{"num_hidden_layers": 16, "hidden_size": 64, "num_attention_heads": 2, "num_key_value_heads": 2, "head_dim": 32, "intermediate_size": 128, "vocab_size": 8192, "hidden_act": "tanh_gelu", "norm": "layernorm", "norm_place": "pre", "norm_eps": 1e-05, "positions": "learned", "qk_norm": true, "attn_scale": 0.177, "bias": "qkv", "tie_word_embeddings": true, "parallel_block": false, "init": "trunc", "init_std_qkv": 0.0625, "init_std_o": 0.011, "init_std_up": 0.0625, "init_std_down": 0.011, "optimizer": "soap_variant", "learning_rate": 0.0193, "beta1": 0.95, "beta2": 0.95, "weight_decay": 0.038, "lr_head": 0.0124, "warmup_steps": 31, "schedule": "wsd", "decay_fraction": 1.0, "decay_shape": "linear", "final_lr_fraction": 0.0, "batch_tokens": 65536, "max_seq_len": 512, "doc_mask": true, "train_tokens": 138400000, "max_steps": 2112, "dataset": "wikipedia_en"}
Each number is 128 + 24 x the weight over its row's rms, rounded and kept within 0 to 255. Layers, rows and columns count from 0. Numbers have three digits each. The size before them is the row's rms in percent of the matrix's.

# layer 7 attention query, 64x64, rms 0.388, rows 0-63, columns 0-63
085:095128127138113110119131118135145137143141145134156103112140154091111097164101131140129115140112122132096141181158151171130123160111115127127118195076160122175137120103151150155087140128104087
098:119104130103140121129142107131099108113128116144136086129155194149122091094133138126165115152129187119137082169126105107160118152108118134104122129136122176168141109151132179117134107154104136
081:096142112137135106132198125144158149135104137182110162135174153122106135135117142077162153139116112086160117136115144134140155130144142125142117116143168088098144127134125105170125147137159157
083:177174165114110092101170125141113111110131127131088153132115124128111158131158143096167128126138185126126145118143105110102156127117123118104159127169139163178133126157128122126179113145134101
056:178141107089148150152117114137162138126164119141133106140116119135133115099158170133127132135147094143172137119099141093146082102119136127152147057147106139133103164164121158107130126126136170
098:138155104137116100128164120108148143129126144136104158137126074117115125175124131129132151143093108087112162164141129135140114118119121146123135168131215091097116124135133094150153120110156169
057:120117100144110096112131133136152123152120111155105165103159131162154114078121112064138155114118171094141106113113086094124153130143140122137137091111126116120141089169137123174136088136157133
063:107146104119135116126097167133135167144130093123092160133172120141159132130107107072089166090161143141124140087081113114089164138148150123130109090153131122111103150133120112129117135127167128
058:092138159132120168150117140132134172108138143147124148108134110115076114175156159109070156122137164127140139115127109161094085123148155090128131131190154131113127120115124128097100125146133111
088:090103128119167173123075103133145162157140142106179124133116159107178110157111111158115084140113111130153150141139160150137126164160142114117099150090126109154136146113122138122123144138093112
058:157154133144137082114120090130096090126139140099155118146091134077121150144140114139164086133122069138102131153148173151124141136138094103137135146093114100151130127096092145135165107118106131
070:143142116122106141136165138124111134104091130133090114123122094169125152128100131162158182154117173119115105135117091099137113106110163162114125146152140170105064118150138108102103139115157113
064:171126126151131132114151153081146153137111127140122187109112107141136126090149143120149153155124082089150153107103137114108139096154161136109133098174128129111092117159146083162160117145127149
095:171133128095141117146113161099091122147127100096149097132111141146135098108179138202133126158149131122086091152103126143153115124126113146161139139098106160128104122149118172099118109141116125
070:120148137117119091109120167119124180132148098142136129130117143114115069152183149117134159100121109095132130143104115123113102126197111096150155119171133123166130132148115138106102101134165136
058:085151144187142136125151136173128163122106142131122142138157188094138125130116096112121174149140145110120125124137141150092151167128154168089114148158145141156129149115106134143101141135142084
090:067107133153149161161088154126122170174123139114170137120151159123155123149114118158128122154132142141121127143136160185128139155151158123128074140092132132103126131092132135148095144142107110
086:133141145122086063084148147123119110103113111159069143151131121139119124110167111109126148097118121110134121098102101099108143094133126104121183118174130123152119145158127107124136149124168099
057:116133150107114101104147084119124145083102139133165102102156106189131104147105118150114144154136122146093108168154139118169109143088121136146124152094154150138133103143152142168104103160114148
087:162154141148128093105147118139134121123142101135131145103138119145102134079151141056118135114138124144126146106129143097085151120152116111083150086163123131144127104158119141156172078133136170
115:115124111106142153144080138130122137155140123109178087145132119141172128152114123205107113130121118132104112142117136143182123139121137138174118153065109126110119150114129158096105153118124104
083:148149115143132140131153136140135133148118122136133158091148134144100128078135125076108156140122180118134123098147113096099141154135106137058126114138132123085134090182118117137135080150144155
094:167121160149124125149157130145120106135122157131114148087081098141086182121123153134166113172157144170187150140155121122134136128131119099124146151153143132108133089139132148150166101148115130
060:118127136167118121108125162137112135152149098133099132137161152136097104094110139100175101113136196144140121132100112140134159131152086105125114150177137162139169114108121164138166128113109098
058:090083141106129100134186103122145123122086166122096118112110130124139132115139106110170088158098153086118135152125110167127167126125145110130103162122167130131110133103097111181147130131116120
094:093144124168105141109155080131143113096112133161098152165173124118102144148072113098101124132096082106136121115135155123134134109113149147111115141137147080113151127093141090153146158116110120
087:124107150085127141141169119159131107094099114132056140123133114162119173101128144099133124119164191136170109097106094105125147088100152131140140108159137146124127124147111116126149134130138117
071:181115135119160139114119140092123134097161137092138097136100099136162100105169122148117130125130080080146123127124126093181080110123104129138132098141108130105135139171133114128159098125127163
090:133115128149107163142122129136106118166112145124139110080116149109102119081107130121158128151106177099137097115157101122134137155127108121063098156095099129123143091131131123126095114130115061
094:104122132132134149145075142134131122179129130123164141114091159105119087141141122171113089142128130114135116138154126166117117166126118135151116178080106093144145108092125131120094094153107082
065:142110117113134146107130101140152051121142126133126083128137156153136124090149121119095104102152176106091101119120084135116141145140126125151140150124093161164142135122119178086155137107136110
070:120126146132115127131117128145143086150137117138110142133136164108130099122178144142131118117160164095104092141126116180091137136127133138164124191093131137185143138103109151130110115135134061
110:120146124155136122103142170121062132145133138143138130142133116130179141109132097094112152094134127124124151157084142129113153119136147064155149128146099127068139114152149172141124120132125170
134:145093110152117116154152130146127115122114156136119125114094119160080175107140139069095146162119137141154112132126121121134104150123162126118128077144127125095101154138148086138135158108094187
108:160117117138114108131090123093119086121123119152138182129095189154136159144112152139183115118133072113125103125095114107130107150158111109110152160125100120136131113130112165129160150098114130
108:133163077106144159130118145107127103129093114105101155135135163134111137066134143100107149108153139134104145115149133117067165137142143142129132113099131162083152138162139124170116125087147132
129:137117124130136165121146134124130117089125128135171047144168112110146131175109098129106129147117090129162153083125116141105105146135179100146095101112102124108141120128097115145149119139132164
105:115143126110097144092110162122161131111157107149127078165124171105094156128129106070137085151152143142140119132092165140128138153116104142123105149135119133101178178143156123129114125149124138
102:091141119055153148115064096134105073133137111135165144149148136099116104092115142128146113144128151150147123090147111134131131093122106149152128086152147113114108142111121161123131113097144136
143:160157129135119109116163111130103103125106143134079135152132143138121144072147089138093102118113104166120131163115174098098168128076142141128156141152091129160149133147152146143128105160113136
095:143141137141140104126125143150143149095070127090094116162118155100137131094148115153100125160092114126162106130163126126130132095102146135118134084139133119209162131150146111143122107163119144
134:122142124102098132152098096122144100123128142156144155149150099103121111111097099094138127155127095139137105102149106119170132099125149114119144098159114072150145114145115127197177153144154140
110:128135107135124119100150149087132188114142108167129135136150116128115107125113124120167118101090134129140144120071148137128138078101131132118180095163110121136083086145140162141168113138156117
113:148146157090173162096134092126105153116135143164125089146158147103126159131145131175071127108148112135152147105123128088126132132132127170173114130121138144104143146165122113138143079106135113
101:140105125117085107112140127115070112114107143116102133143098087138153171090160127112130160119148103154130129110111128101116102084073124143123139089163136119154110156131086091124140146113128158
134:119158153145150130100143148097125119093105159165104094110132136132176150141144127123144156196153173084102102124129132113080102144080137117134126105162141142131119136137155154158112125119124125
093:150140139112113099121157111113126142122146057122121116072090160101140144155150091120139140144088152168132119126142121115180123107125159083149107155128124132100136128117119099111119148115177115
125:117095111112123169137095102107147119106096130105177145102101119135165143123115098199115100152096120140094109143114151159138107125102157087117123142106112139115129106148139150139126140114113071
113:123158075140123104069162158110069128155103131126117106144112109099178147109128111110113121134115119114157154130142106084122141082133146117136168145079147122120110115141112156122123107143109147
127:152129120150123099096166145128131122123111151163122103136107139096105167107100132112152119150114129099159142113131097124154141110138143062105125119132148090158147061166148131160170124157131134
113:081137123079161156094107132147158144137099133130116105129115138105115160129081153139143095152149151079142124104104108129156129115122147124149109155106191160103135129156123150150116130145101089
105:096120106099122114115082163123101136116173090135146102108166173127157100134116155115159133114123161137118130134153111147120187117162133116127128108112164114143184102110142131124135101128127176
102:130136060162122145144145128142117145139111088124121139120111109139117116145188128093142110149136107114082097124104103155103103121102090109118128089103140100121094103118176102140095098139131135
118:121124139140152106138090159147158118172134118090142155120125105163156180118115088064122153138119149116148136146093102125108158156139108113143146175155129140092116138139090104133153109133103136
128:144181131116125166126139118098113179106079156115114138152112135118104150146116148143108142122133133136115144101147148175143130111074200147113141096113158137094125131144150156131112150118098134
122:152171172108153157117126093137102076127123133123100111119106096124118143114141160106159142156134136094111083113172130116124125100110104134117160137099181140106121161117124074135120163120121122
114:117096072103118141092128138096136139068107126148151175096146112178135099107147136172101161093164132135134141125120122107114126145151145123168145119120126123076123115119163121133103110122140107
134:164146144131141192149113133112107125147156154129162099097143073116164113123141126180111093136138108149119132134144113098148122131118091172168130120108112132088110111084133097143138146128140104
110:145122156149147150089133121094158165124108115162133138100114093160105132126125146151146087109130162109159089112118109125138116111123092132115184142137126118098087130120108093149183112144134082
120:118162101196140131158171125152179176115132131152096143092177103111122076102116139135108133133151143120133159123125172118136116126114126116164121118132161124125159113133130118142155149162129143
108:170135136122119076164068180111124183150102138137128126135116102116140145139120153152150143151141144124105100108102148097132109108105151107150119153094128081117111131147138134137119112152096171
127:117092153165146131112167106165148123070125146140098123097153143141137126166148150146110124140088128126165099135111090133086124143160134115119079127170165128158112123085102109126138114117129121
121:095104079098115128127119130153200161145108117121138160125136145099116145065104147140116130108159127130193125122110099118134148111131131112144123110076147124130155138123111137128096096153151125
123:141170130183130111102140130096068121157149140141107149120113153128072125111102116069125122119159111136146173126140134136141125154144131112102137154127155110122104093148155128136155173119153103